config.yaml
num_hidden_layers: 22
rope_theta: 1020.0
beta1: 0.9
Each number is 128 + 32 x the weight over its row's rms, rounded and kept within 0 to 255. Layers, rows and columns count from 0. Numbers have three digits each. The size before them is the row's rms in percent of the matrix's.

# layer 18 attention output (transposed), 256x224, rms 0.081, rows 118-127, columns 56-111
096:082052109159100137136127123126143132121179118078149150121144099126130118117160139139128107061075085094088076129144117163175123145122088096138175150110096126100130130122
093:120185156181151131111131198126117183141173097103082107129074150129108131116143149241100084167095103147090109170062129072185123097105125153171177119082148138142126134093
093:119082184098130138083131156058094167103205101087087098116111149152150127073079111104154187175109077142111170152122121147149115105083184116120208077163101133101138157106
096:111078101096145116149180191126159125096139139145128130124154124178195092130148157187170152122155098100136141064134106157112105186206118137146115101172131175210103169154
091:119134149086075132132126091122148081123176078179114136146131150176171134140092071051166151127164173145124179108135100131137132141108140132088077077136160120146159154165
101:192166125115142132154157114078160103124162165124172111116144172142147094140139168080148085076139173081111151104153094101097100142066140113136145128211120097147166133122
092:076173141096136103152121140138111129160126139125152159166093137104121137098111121152168139126157190125107172100084064179153147140131113133137094146083168094129125132173
088:067208050101139143149168105164125174088106164123132123145084090132088136093124173138099119096146093097147147116127183177154177090150144163167123177087096126099104120152
084:162104112085162175143196193111171164144156145117121181106122152148146159082183192123189132141134145089158156089079098134066107143164173079067178084171167151132136099113
088:047013192112175127131136138133145109141115127169173168125143142145142131145093094121100144088135148135165110121148105117076143152205107170096123101092114136084153147159
# layer 18 attention value, 256x224, rms 0.0608, rows 119-127, columns 56-111
086:130123154122132138138176119121082134117129232110079082071147143103119124089165140073124169165128114146221097093131106141161142117052145132126079114193125152090018073116
095:198116120144118139118157158121151139094154135067111109140118186103133100146163169072076146132120057155158087188068169160144106142090081123145108111129111104119138093155
099:130114061119109148135095091110143112073167151139184114153114181208102201119066114076120122071116177172083128133098166155107159130167131022086130148119106158131163144137
087:180123084172093160095163129116130176127109161145108134091097144117137146159126133172168093105163121099174088091110108129111099184115097175129220140133115121141115122112
094:104135099102148156147095089125149117131154061123132152119091183166156129145150088181110116123137152095114119163136093081126148171159072161168245133069117127104122203121
089:148133181131147119140166135138120072197162127123152128088125122115174165180105104083167132125182135133139152194092160148146122141153113040154153088182117109153067075143
091:164137104088145068126153123107136130112069128123146099147113132162112085160103096123094108163119065205091137154185097191153164066171165066137050112130139132148073151153
085:157125109158156195164032098164108127068131111089105152125103110148117123132123099074066113076107120248046154140095180121127100152071091118128168127107116111120142177184
087:180143119165134091163148161099113115101134093103193191162086109115164120179122155208128106160122148085056158072115094079123090135136165149135085159188161112129121136145
# layer 18 attention query, 256x224, rms 0.064, rows 128-175, columns 56-111
103:114146124132087131183164183145085111071157038119117142131074113075105113154099121140160132116100171120093121104091097106024139125163112189119128164160128139126161183061
113:130100140154163180191102073203117131143181161140126157136066146133148086099154119101096108115131086146138090138123096083183096152108113101109154148135127153125149157111
102:124116135141188157128133083183140118133147140146096171070098113132170072094139126095099123107193028117177110155147134117188131105101145096161158096101128183104120127187
111:170143126131143107087141145115173161149088131129155142162219140113103103124173132135131149177139145120122141079129154144143149119123142109127085091139106077104097083188
136:155127191149100098142167069167171125150189130094118117107037115089112145130106078103131121064118106136103183141147096132121106059138096167149169189107144146133098192106
107:092115162117137111119129137124135157074106138181129135092112102042118160119058138071051108137136084151126077129142090152145142155140042139084114112146105142127095127121
109:125171191134174137080145113147157163107115123127107130098151153123108082110095118127094158144186074109136116089074152135178095111156108158182140103104150133118135109190
090:126151128165088110124120131139135124090108110110139140097150150092085148111122189107129125151121167149086105087089176133102154136147106130105121117163121102133218103162
112:075131115121163138107128089154146143115155151191095129133075097112121208116122097117116135133075096161144099170138068103106093167125128106050145153089176189122071131088
112:105174139103170120117103176124137173113080107133139162090163136101114124141067123136053163167159106065113065104128170112213090101137152150140106108127132164117154103142
093:153093207166087145108142114150103107106174127152072105109116150106114144141110133142156122132104101174120125112120093146104181103169046143179132126132142145133110143111
113:120123161121170126131121114102128143139112118194113131149136139069107175131092143120161097127147124111161127106146082055124107180117110140051112113100136154094152123121
105:166079144120116150144130124171115079156198126122152128120108117166144124106127219126125153097096198108107157079136128117084172133138115142166087200180057079156131152061
098:123124108135165075154078091116163110115112107215158155117080117091085142161135095130116104116071100105118124153151065159148105171097205144091145126069152127138095112107
106:175149148155138133143105143091217090093160131173128114180149131117104135154149093108156063169150100138160081154155073080119126202148148094096103109080146112070140074162
093:117117151125104093130121143114133096121142170136116118113147092177136083174131158140097116155150168156088064165120072146109103151111168170150117105180101152186143116137
095:149079113102134141170107199148060083131186142114176115129123176144139089139129126155116156110107140145141141154132210126132117101128154145191107080157075100153143107125
108:169085100142101140122106113128071137118178105082221119121117058208152132070190150109141071081132167131104118133115036143070194141140160134129146094122091139146108109131
133:108179184181085126086192104067117119091097173124116186103113099063118088129154101117130117144162158127083126133122131119123097105136096169147164122092158067095082144140
095:127096159118095119138098104108078117124119123095135090112138158132166127124124168116152052125122127154103067174107113160071117097152107159112108126101135069147148140142
101:110131139116108189086191043108092121067107159157143140154124144145120157129103146145164137164143123160133079124180134098074079131121092153170129091118158092132120145141
097:141108171155086135128166143115108129176126136090162157141076154156176110095138151182141094135134132129070160098125132122146084100093139097200148146151128104121117117173
105:134114120130153133095137155104113184144158103127076167125154118162100200158210117104067079158159068182085135152121144101148135099152134151135183094063170180098167083098
100:112119129178127087153148148127153145077155159118111138145130157098135150164081061047128142063164135215139126182135129152134194147193064098197108095166149149095104145081
094:178115126174144130123092107111181179133133157145138101145151118052091162062156131143117148119139105088079130102109120145172179175153108097175111131169122112138154150120
094:148116094129128127185096132087122071140148185122109112143192166106096134123150132078083155147171145143190083178138153124154150082106073087118042094127136139110165168128
095:074119175124103135106158123129175097109186173162117142110153133119095127107083144156090139124100091132105075132149152163130163129125170104162131107119154110140128118156
107:138124148169093085133144038135133146143123095116113109111137134127140082072161103151146139095090106171112141168115167145106141113086170167143178120123107111114123146117
099:110122061164126039161139115153145067094068086147086101159151088090113115145168144124092099069177112171057135122090102147136132112061155133110129143113125094134124103177
084:133131163122142147105098089118100135111099171072158161138176096069141144109162099071091115206152139143113124147095108181143103122178098080142131094139122142142130146145
100:126112137133136135177152140113084157133139207137147186156125120189147126090132135193095142113122134142147120123124117124128146170054123145145142127138155147118131146136
101:112131142091094131055082129143094057110147122086184146147139088154127166167164090117149101176073077111166131131166124112153165105161088087058086111105153132129098155106
095:128128112108130063129126164152147081122112072094148154122093118081133094149187089108144099122133172101073160115092093159137141083094207150152149161166111085135184134187
096:121136076135122122116143127099139123153121146136068125158161134151095191121088175107111105069093162164160136108115114174140143164177175123089108149107129164126144109122
101:160124113122159135106098072112153185061100066158120109137151135135129157135165125155176136140162165095091144150154090147085180140152120111095146081162114109152095127154
107:195156094129153154145136126087157117129057135057125166141125151196151049139162162094200162159110186132153179196133156135129179157104103165142148181126165141127080191156
094:110121118073117161107152164117075089135121117139151114114150126132121054141136097133126077147067126124120148193086089142159182156115111102134149190141141085177134151169
098:113109125126089110092175125077122122114117129157167091183111116112114066118132103185166119110134138093119124115121157152097148139162157189114142131135103118168157199112
092:121134133119135130177146089091157120133155132090169120116159139093140061109162128156110186164123165122050136150162147110124169096112084153128163140058151081126156173157
101:178148129144120112116084150097101093140137130132133150217158137125109173080128131135099105136138139120106101084093104087073104168113119062083099074104119155136161083164
102:119130215137143165118153093106176103144142160075122095139142140112103132093150181144114136144148100182090125155123173124151138125204140104123111135127156157167170096147
108:135141110116048124111145142110123157106117139160137208155113111110164110113130113151130120131094147116140148155095109147154145160198136028136160138166149084127126099162
103:157138166164091115137136064135195094145121164119174139095089138135132105121153140158179127151158130044084146120190184123120124067088143106098155173161134078220184180106
115:123123125120170093110120170118126146097135075161132157127160070123103175135126126122111109141093158151134144125171077092125089173132119086071131150101152161105090056117
096:109123140171146129107133124151138124130120128103116068079139121182131149157142153185123042083136093183054100101107075066118140158116190170128171079113116114108174151168
087:110109155140116095107214145062151232078075119183096118194159152138155147089125120153096129103193178134104119158140101180110156163155147116115128080145162104119151053160
076:163123090167151152140158100124090128149103167110102155115080109169154125113080177136158106065122153146133133107141144120157151163080147154115075083098123104078105128104
094:110125105068107176126213133122149137073172088134104100139156183094086097139076138151155121157146090078126132129107135121092094122101113123119135144202151131178138144147
# layer 18 attention key, 256x224, rms 0.0632, rows 128-174, columns 56-111
100:130115116132139129085127146088182190172133101105148106177132101118126191098092100117096172168146103097145095157095159121150137114129131109106142094138124189128089092124
094:138045094162061122166157152158082068125114131152165132180105170198087135097102122145155109039143211133127124135124100214084193145156135143139148147126119091104115098124
099:194106078091124155147126179177087148085126087108139105123091158129093099137139175147136129118063163175054131123122207121127106112121080145085180155139144065136068175106
101:112198186183182140098110142100130176143080073100126134094147121113138096133157148125085134178111128125110145125140098028155158122126137184138205072138164102125144118097
106:179108113148122111147146125144127104138154131152167139153148155113121176103107104102164147082109101104154100168110132167124139174111078168125164149124188171172087155130
105:169123140123128101089165192107118136135143104139091134138147145190072143141142135116162128153156136143170107144113147118099143135110139081121119082104122152131175078102
113:145221200115110129104144128130135154147111132120146182080143107102087078180160128089080147131124106173127113138158104073132161101102109128140197086116177160092130101079
089:074127154105133112125126139141143088134099122152125102142155096100112129100090146185111090090173157140103167118142129130110131201113202098136109090100080088176166056134
100:164150150137108159115126126168117125099157122119144124110083158146141162148140096069174174157119064155142113141165092126127130139132073110113099120141171162126179195127
100:122250164175178128128132125140164088119068192132086136137161120121135103140131153087105171137151156156142103125200153069133072096077139139103088057097168119104190107127
107:139071067123078094123100147106159190136220065162132120166111125196087204146137149143116144145140129132085090170055147184115158130107096148138101159137120119133121086150
098:125152130105144168166138125146119100140097156174068142116182134113092090109119135132115110139136141137134102147160107098174143130145146170099156053177154077115148150176
093:106021121139131099100153162146110098207163081108142109146147099151110163128140123151147098126157123099140121100061119142122149174138106098181126192132061141146105128149
093:124122111186003121107135108105133093135107034150117127123086072083080131132137074116114139202144145118134146145124154136103101105138151119126133142129104175114091112073
095:118198095124158112146126128110161131124097190093116128135135157155108066168172153118113139113108077117192084128140114107147124122110126107138166111144189105056136115134
088:112121156183105161105169128165147082115124190120135111168064148143116136183131193131172115123144145163144123140123167112097124080158131113127052148120126048143158148140
111:156039054091153131141110118165128137087184115085105142122124149190148126103101166155155102150070172065095099126114126148082123165151100154150091203175053084147123132095
083:108080082169096082089190151165070149187185082199144134098067119135171171146109105147135133099119099105105104112096142138098168180181118082100138170127139126147157154153
073:149190168117084115155123100175125111099120100116082130123110101108123062153104151059150162089104114187122121151165112111149129111130109127115148092121155109136140155108
120:133008110112098149177116161162121150136177082094151116159109200173158179109091196173168102129064149138122128139100103155079155169136120138162119127153067100171117143115
098:158142103092214147169094136112161163125132140141124097207122197106181102094129177129166144130124061073134106155125134157137149111149122191110164084151103119146158182135
115:091109068147140081096185159091121178140134047114101115117176168131140065121094133206168084131103190062101158103143131193092130141174134103142178183150106098114127132125
093:138112137116158150142095157165112108122143085111148172070129141234134195160082099149082128108063150140143132159134115102125141101139115114069131147162165127053110117118
108:178153164155104139151093112116169097123122184096092158140094158134110152105137160108184144056085129137154136146142173126140168127143077085146047126157194144088118131119
103:142123151152114139121079169170147087108126152150170085125060050146151139155170085061108167117102119141070061116128095152144082123106103129156047144154135123143091103123
093:151139122178159155144125094117160195142151202090092139135218184102138186131086122096112114107157145165166068144119150083149164066089109093166112146105156164102135116080
097:125130123070129232136098139133179159097094131100177095136091101150100164113111213141142114115158162115082141102150153122154137127124130129102162115120123061104158169121
101:112125129210124146129105086126100135117128146085137076098065115115132097132126110154098157135131132143082121060152164194156118123102163156135138111116136171147114110152
102:050145138148101122109148175120069165144102111125174099130082145108150126174136136112141141167108121116120090133063087140125088099123213155120120170109121079137079095179
103:139141157119120110154082074159142082090173139161066174118097143164141149154119108085154152111083104156174124134091135125163112171112155092134101155090177159119136129113
091:142117180125150103131155122128067184120140192158080163145145092128109096101118110068171123120191146187087116101158103163135129113118201155107074128134135094140112146176
100:112136131131126119132147192086163134117135097087154169148143122146177167182134161093098167060138145163135106179131073108191179148150117130147134142126150146170144086164
099:106098127155087141059157039136142150106124075157113114126141111117132129145157120180170146187123183150063129077160198160108036129168124114113133156139107092106151141087
101:058164172106141165150148169135093128173162216173133097133114117164126127090130190076129168100114098128103167124105119057126099106135096124194114130113153132159201115182
096:144117112155130158145090129184080127150169129131149163163071157142128110125117062094093189149096156148150099109093136164111192087135121070096194124147129162126133189169
104:174149158153110144173113150148163135093088122070142152149151152098142073133125098114145173155121135107176118135135130116203205079159127188122161134172161150189097156133
090:126132182195091184129125190121124105186138127108175135078101120136162152136143131159124127124096083174139163150105114091117220099115115153098194088116164127195149145161
100:092127063139044090153185073128102096106119174143087076099116104099119114142138149079143116112171159168124145096114123131107147106139145113149109136092119149124112104167
107:149146125127128075112160116086179171146169145123089097111133118166136121124125046117151183099138123124097125133173149192129125118125151181152084127130123168118088198086
096:085120112146160153141179119175104090128166120161076130098178159131121089119126156139110083192148092098124101090155116126119125142119155102104164129091126113098176107128
107:127134108016169160091099159130156110125170124133098025121161136178187177105150085178121091120062085118120097137081062115120133168124152084187121080142200147134164150127
103:100140095183114091147087154138167128067145075095145139163140190155087126089125124144107116120128103122161096052153099205124185182191147125148146105187147150153160120124
092:117140107127126134098147111151174107152127143133093094127143098157138107171197140132158149167147075156072092195130086192103141115103169104175153158174084144148060171146
102:149137165121162122080137161089076152071100104163117170117113103165095184090136128109107095153092132072096162096144081102104169135152157098065143082136107103095157142137
091:078109124120171150151178135121115135134149139150138125115141116094161126097106126160088140169159135149123175060129143131151121107131124137136120095075149130054156096154
093:131117105116094091170104188092111142092169140121156130094067097093106130036087133142122104111128169143131133075153120135124171163111140145170166125112108177091108095097
123:183134116150109079126104153067108132096101079053172128161133124113112092107100158136082106109168172144151142120078100130146159140116132192153155154143147138122120071105